{"n_kv_head": 1, "activation": "swiglu", "rope_base": 10000.0, "tie_embeddings": false, "grad_clip": 1.0, "decay_fraction": 1.0, "decay_shape": "pow", "batch_tokens": [16384, 32768]}
Each number is 500 + 25 x the weight over its row's rms, rounded and kept within 0 to 999. Layers, rows and columns count from 0. Numbers have three digits each. The size before them is the row's rms in percent of the matrix's.

# layer 9 MLP up, 448x160, rms 0.0757, rows 0-155, columns 0-39
107:485511491457531559483477521549461522453534507504467499491547465491526484445504469475537497488484522531509493486498525479
102:491483540502468552530506522476531492472492530526512462538521540499491479505519507471494514548486476538533527491530545492
097:480531509507511492492505522507466517498505506500427472499492456544500502526480516507489483512515467442493483527518486499
095:516519460520503465512496511520496485518486487473531490514482522485533521519484490525533466453535499485523501461494469466
108:521517485515459527489522482510487501502495520495497486472513472489544478488528475474488465516491506537495434500509521458
096:497492530448506502508522498519515518550475540456535528556492539516515487508495466521487514494488478484463518479523502453
098:482492478471462495485492530496512506529517527488510463505477529530514494490547448481528477506499511469496510512471513480
098:453540513501479535522506492505520464514459541504517496510480511513463502487545489502502457505567508476544491491508475497
099:514473504496501484509536529467536485512453544495480544534521545472496452476527512483452490505490522488507509504557498517
093:475502503491508539510521528528464530516476559485539518493527538503537474510543496493481537523507499499533543503482545485
099:472474490520523486512528448502504488495497517435520473439509524500497528496536524505505472510514517529480490493491514497
107:513556511544522516478466497492495504484550520468510492551491532506540492482466516527513492516524490551501496479468503545
112:522513492509473524481527514514509493481466473499469545506528543506477507501470505481492516524507504487532465490492510543
101:529523501485522472487476528526470520489508506535492505527485506509494494522500492492467533473475530542456563492480508505
095:483453500492483547520490533463525518514539512477477502534454522522537528480515529491502514492477535475550490502525507511
102:512494514528502515494492514511508509470504500499532514434504507485490521482537502478484524499513497580479506470509535447
107:482516488536533529468546514466457518461489526498495518475487487481493477506483483509500469497491505492499499522488534477
106:508504524498463491471499485513485497502462508503479496531491536513489496528520500494483525505475506553502535500554443520
104:489530453444517480533510493459567468472489527475474533494463510497503513525467491501522463545477498525472491447530527519
099:499482512500489526543525485458488470501526492521464474467486519513523497456490560509479553531500517495482522496512487482
105:508526467510516493505489519494525478490483547455507474536441506509523531534533494461531510493519546510503548512510486526
103:504516514522504479494488473453558490528517485494486505452467447523478454537524525498437492470497483524496550470524528498
095:482476501529496501538468484538534497508564494509519487478501497494501566480511523498520495499506469530524497517473526490
090:539489511509481485493517501513522462496470550482480485544492513459488476518523529497515491505526475523527522456488491449
099:502514496481491516486461522503501480509526480518499486457450505459496536506517477491521512485502467486513528499498503444
097:520480460487491487459505512516514506496525480521495530447529469497512482463519533501543495449480514473500517514522537498
098:466494532526493500531489504550480501509532483529527522476510526506510462519489510480495490451454453519474511501475506534
096:511491493491472550498506497464478481514489468492527476495529494527548546534535489523492528514518498527530494469505484503
103:486536529498504499518524512518509519530500441532500504491506513464506481488490478511454523522492497462501508516511500519
098:512506516512490488466515509467454504516529505499516533518467520552523521521495483493459537492480505506511456454510473512
110:495518509511496537479545531514474529521493449515527476484544479548486502485477514460517540511468498501539491526481489503
106:483510496499528450557494484485527493510480459466528455528482496474547453474487505481529485517531529506493489520490453541
109:482501513453488498465488524457504509479499469505567484486515526490494517449482499523457484509526529503513458471502511505
094:469484495510535497491522522501506507504473482458490488494518518492496490486481491480485492524505471485424521580538472494
103:493508486557518524525487474517537539501481517467527494549529538489483521466493480501537475503499504491510501521518505445
092:457492498496550521478474511493485531508462496497489507493523513488552527475507511482522487487519474471502455492506506491
104:455515480507440465500510496469505472492513498482488503506486555440476494462486469437507490498564490523513485486533488518
099:536528465502475516489526499535537531500521502460514547464493503497527483479496464528530504509497448525464451488477522433
098:543499466500525519501524503444484483491509511544466523503534496541452496474476509515561455470513528496497494485459479559
107:489554502487502533521476521476475521502507482487482508519501518480494526429511538482544528496539495544548476500488516518
094:524560460463500532496498502509472492483526468459508472544500532472531452501511500499490490489522509504497484466481519520
099:486516524504504507455507536500432484492506506480512491506492493478495501501457478485460499473541502472488483472512465510
101:501487505463506480460481469511491520514455508522490496480510464541513460478502462488518477506508514511479488523526490509
104:465513502554488499560512495472533452479461523542483484435492480534501519545445526521445468525497497490543558490506501544
098:526517507431502484535475503544551480489469482530452462484497536516509511513472501536501520456522492506550499538515499483
096:538481481482499480484506523486483439485532534511472502532521501529511532504512482493517475527478511482478519501504475457
109:512506520561479523516516494510474553473540541496495495503480472532487536512496506517522507483561492492527510450490532537
104:501527507505472515525507505496527451524492497482564509494494508554535549518480521484465533517484493497493511479481485483
112:456511483537497508464452497538488491512504487482511517523524513502504541520517504515499503521537538464465479481494474463
096:537473557517508466530482530517508456518532524493465474528559541524492509496492502524535481481542505479496508462485510499
092:462518466505470454463475547513516479515454478562515449507498495492522488460471545468493512507501496504496439473483500537
082:485511470487467479509491498529502438516478499542527508532510485504529447508556522522469519492487507479455516515475466498
102:514500506513520511502490535510556506516540466521494495492507489536502481450515470506516540514511501487561502518513490472
097:487488526488517486501441522515553484501521503538466493488515436497477443566513473492479498481500544512532523514449464527
104:503529518452544463521520482477526464482525569461471543491474473475512481502501508513509472552511509538492506470546493566
109:505506515521497463475506513509488540481506495509459530511518528530515493530528481532492507506487515486505532489519551466
099:533524493509463424511516498481506521507435500509515493473481526479523518471483533496510499469523489510475469465467527479
088:494520530522484489528476493525504494480486522530526537466501487506529498498446471506482486464471497450519480506471497485
094:494456525541523529530517512533501463509505502540501490495520504519473467505438511586503463515477496464540550468555504486
109:453455476522537512533516467453520474498490507493495522512478484532502507530475521484472531476454516468507488511528528487
106:478493487513496510501496512509473526500473462483484507522506483495481523469541503492527473510506525526506497454515524548
099:502496518490516524485541440520513513516473459485523525488446487509513550546501510485513495444533486491488501502530490508
101:458534515513507504505485470514479544529519448446498519514502460487519473519510516483515481436504534482472479475496474544
099:517553501508477488506494514478515468492525512506544523516487500533503508523514504496502480454493480468545497517505528522
098:488508522550528477524529489505502542482474549517494508489491516514484495552518451513466510529483502470504507476490482493
102:460497493529492537549521448504502524522509521543498505473485543499530458512527494439489480506528492505482478448522465521
104:495547521492512510528493548516521480506476509482498492499459477513503505472522526504510522527521491510467473508547519475
099:530507475528511506492534487501516514471486511554476477523458524539511493486509491464441491495472532518463471522498465489
105:543491508509522491464507457480437471497527464501486476493484518533503543506535511479513513564520508547516495547481521499
099:549539521478543507515488501477519535530480496473515508469518508528475471469530467483502533493502515506513475465517519516
098:485504490512492503481514506533486538516484518542524482474490500502482555554462505496486475527527491483527500551498512544
097:433526474509516485518498542534523519522499537494488508511519485524528483474495507519515480494490494510499504492500553530
112:496468532483507495486466506495456516486539495494479514488515497491540507498539492476539514491514478481496508476440509498
093:549475463494518531502547477484469494471499515506497503501509512529509509468495488533514527470530449459479471509483461522
102:444494495525461486487482471498516500515459499485503493474509486475457479496461513511501501492507507501532518499501494503
098:504456487483522507531467481531471473516528500497520481492569490525513494505464497530456451536487544490471433455539472470
106:527534472514509481500502485491524494507447488502488495530522525487481541507515487474505480515462526491504462491449494482
095:534477582479514508556462456504530529547496491464466506497490535523544498534475486470508526491449531467476519503485508480
101:523457511480548498492490434495476477468507485496508512504495474487503476503518515458527470498490500503525546490506492471
097:460491506532524476495495481518473449491461523467489472495467514510499512516519470473480510523471521444504544515528530454
097:448497510538484479464507484489490508484519487507484544480506433526513459468521501475523486519489497475474509476523496515
101:506561491535460488469481480545491480464532522517507472504440544490461505489494467523474479491497505495485483465486481541
104:545480513488492473491489545511514516503504518461512512489515512468511502538530489560495534511511510501501488436546451484
094:498451495500481481513472508496461521521528529507547499523523534476504511486465485467496493439540495524459498485515507500
101:509492484529467501480463492473494473490530489532488487546525570524506502498468495519500517538476492497525501493499534543
090:491513462544482532473491516522475509471519499525460506473491523520518491510550515489484512473487469555545507536490509477
094:477490530554526488517513528509522515467526458485491493484454546465492538510482504469507506494502528504512474503514534508
108:527473507514521519489505458501516513511516472539504488544492541527504527512447462501461505523461507537489509464486501492
099:488473475514476466497496509530524501491553467515489458502480509474497471574512463546471505483475513521509470513450502504
108:489541456450475483509530481499541500484449526493528504486532478464477464557514538504524501506484492528497500522519462510
097:482528527495472485516538542507444529478495516517520465509471498472494522496465507499474474501496514529471519505504506439
088:508516500493508486543549520509515482513504486454489497446474559479508494536486527479496529454534489468522484486485490524
101:480444561441531473435501482509496492475563481528504521495507531480492494458512487526488528482526506474476521484534546529
102:482528504466494509540472556521514517491491504494485514513470503468497478474558494511549489504542502478505469478479565478
101:496512483514553504522532492491494505425521512486470476499513502515488506522492489509513463498516490454476528537501529494
105:508503491490495454515464494523501470505542505511491473448566482474500502496493507534515497518500460506480478468438535534
089:482478492504495514490583489510518522483503474509506524470518586496476524513504543537464490501466469470517462523453463510
099:519535545464474545495464477515488527526481483495494547476471458498518525500477516478472501505485448509439495483465508505
099:506508459526511499474468529448502482469492473512504522477446512509484538508515530466510509530479519466523482518497517472
092:510505515491517531472555539496560491500486477494564463479516492509531490469496529506505552522453518520506542474520525426
103:488507489488520486507511548522499484529495495485508499527528521498490527480525485451535469533503521493490514496516502494
100:475547459502516542531504483526476477469521550521512538537487487479532542472477472524470519569525514514518488489526479537
103:481506489508515512490482512509492532523494522520482523525501490494481548494529484471522483523446500519536513521500507540
102:476551434494488496493504466493489503447467488525445488541536519517515481458537495550488542522498524485490480455499491510
099:449493460570481511508494477458501505491520455513525496513500502492516457512481519457501475469448535536514492486518521496
103:455502510496520524519490474535469515518476518495475519486504491535508513487463512527512522468460459497508502438502503508
097:500527517491481542525446547521439517502516496505486516504506518506496478502494514463494479451495521501488498506556486488
095:486547521473469486504517459510540486476481490507471521523515522526478579552538515453512498526514502501472504528493492534
088:468513435472483509545506518487463502517484510537480510477523546506508500472474483453508489501504502450489494491503503543
101:495493450499553460457506470483506525489516488484461482491473487510467486497489528475509538475515516494461495554499482538
094:494495485528498471523500496504498513473476501549477492514495521513497449446540487540488497513512532428517465500476494493
112:490511509541505453530496537492491530463495460501481494512515558530505483540468520515492474486480510537474494555535470533
100:504547458507503502476492476475553489503491526492488521514524464462504483490531483504474476507505542501520480518459515531
099:454479501453483516516516551524473544511492500468526479506474539505500499494514510492515517475454523468537532487496516472
094:482499493541483518474534509528472533520518484516514451509469503511503541520456518523514472508492519430507480477454502520
100:471520514481507472466512467536516490481470503499502496498478484478553473572477541493514446504511522510536506549506501454
096:533514511534482505472465486496522519515496479520457491519502538446485481472529466457526492568489498538475529512487508518
105:479493461474500498482549502521534503484510572459483496520488476520485528503522506532527501433532496498542507528470485448
099:495545540533509511503490507473479516530498522496477512498465429503491504460529532477514499450466494491495519550544533462
092:488503493514497492510506477494496500515422477466498483397484462506494503511516535472488518528452475481486502466526502461
102:498464499475484477498481493507471506508480472466487540479474491534495511477543520491502474547494500550468526504465505473
100:459519521502499497525554486521517513519463471493518536474521456472515474486506505459516500512475487519504497523539528507
097:501500550521477481534464499551501527517525499525479528467539492489483532496496498523492512522468542514482479513488478490
098:525529513543451490495484508469509498507474521466537480480481545535471490507509532456457513478525506482514496537527514493
106:523549530499473511539481488535514504501503494522551478509482512522495504524513479483506519453506500507481506498490509480
094:474461552517501531502481505506497479529491508513506514481454524500505494446486485488520480527496465453481517493493506487
097:515484478468536454472562525495520523509487546509506445481505518523552537507489502486475499478505520472505478553473483490
101:509491524486502496495473489536449492503442543494528514537480475508531512497512475461520494486472481494495508457479481475
103:502535539516495519464518549491522493504520530539468469491470513524513504488456483501491500513540543479557512556472505483
102:476492516510506522484528455446524511510475554477535539441518493438532471521504460516528487480519488518481468484471515495
099:523539506513482437515484462486501526481481514510515462466522488533522491445513493524468517527523507489512466477498567482
099:546537481460488525529503528506509500503522511508504520543511506496489507492550478506479515483482513574526485487494486510
101:549492526507527500506441518514503526486513531535478518484486456516479569515497513534467504474471495516476494521508501503
100:508490530548527487515503490458525486515540452502488478528484451513473464503540464523493517490508510449497500489513500517
089:490481510515485509486530486543502486509506522508509503545496472493518487543500509461484489533469519493478506500513510492
105:467539508490495483542475498540514503482521499513446481479480447555519476494489504479485469532484507524552522523492481475
104:497530479533462512513508484547509490463492487506501514522526471519523510532533490495489504467520505488554485482527484524
103:504467484524514479489506501546489536483539505492440470530483515542473510518504505506457492523463495490512527451515481499
106:498534498520522526471455509457547488504465548478554541440476486482517512523525519490547505519480473540482506508488486503
102:482491539529504454501506494514534529519510535520504532475525520492502492541493496500523478530445503514462506530466514485
106:503529493530481479507513527528488486551487478464526492516498471452497501523494480513514506537523517502521525508503488443
105:508522537517495516525510471521561536478532517480498488471469495528487482517461477484478500537486471474487476516545473497
101:515480516494500459461524508518502497508495520487427500480531516489540514499511485547525499507516505535522511493514488500
106:502513510519481455484488466493494496455476465518491500497516514460520476462502524469490547532510492557515456497489503466
094:483424507499513562482498481530507464518505465498495519486442484503480464523468514489464505524488472496487542488518504458
109:497494486497494523541501486547527494483448460487483493496524464519491507543501484509489509457516494525470477503485468494
096:517462510492518525502514516522482502476552474518511489515508515496487509463527488486498472490474491465440488443490513495
096:509506502513427489511536511503467507495493473499499500500508451515499543455524543500533522467474469504510463509455534489
098:444520485500467476474525473482515525492475521511481458486516447526475467486503509525482491455507455456535472481512429505
095:508535542530524502513499484505491518524457494516477478505513494553489522512528503457499504504547492494472516506510468501
101:486475498523517474463486508444548544508461521508485515516468536498504507545521506510489498519563520547449463480488537486
099:499481517471496486484482509498482460532422529499495473471508556488482439499512506576481555505492513487471490486488499541
102:531505481452498524478524473516465506492530494496539573516483504526527487508512505523540530469509505436501474453472503501
097:486479530489495515510487494466517514540503522518512458534484517476465515471481501539513473504481477490460518449529550468
107:511469485515510487510546496457537486459494524560521509530522501495500490474522481517493512472509499486497501536503486507
109:469443497524509446507460483528507506473481503507537492557538466491497518531475478488508513484482514496526515483473455514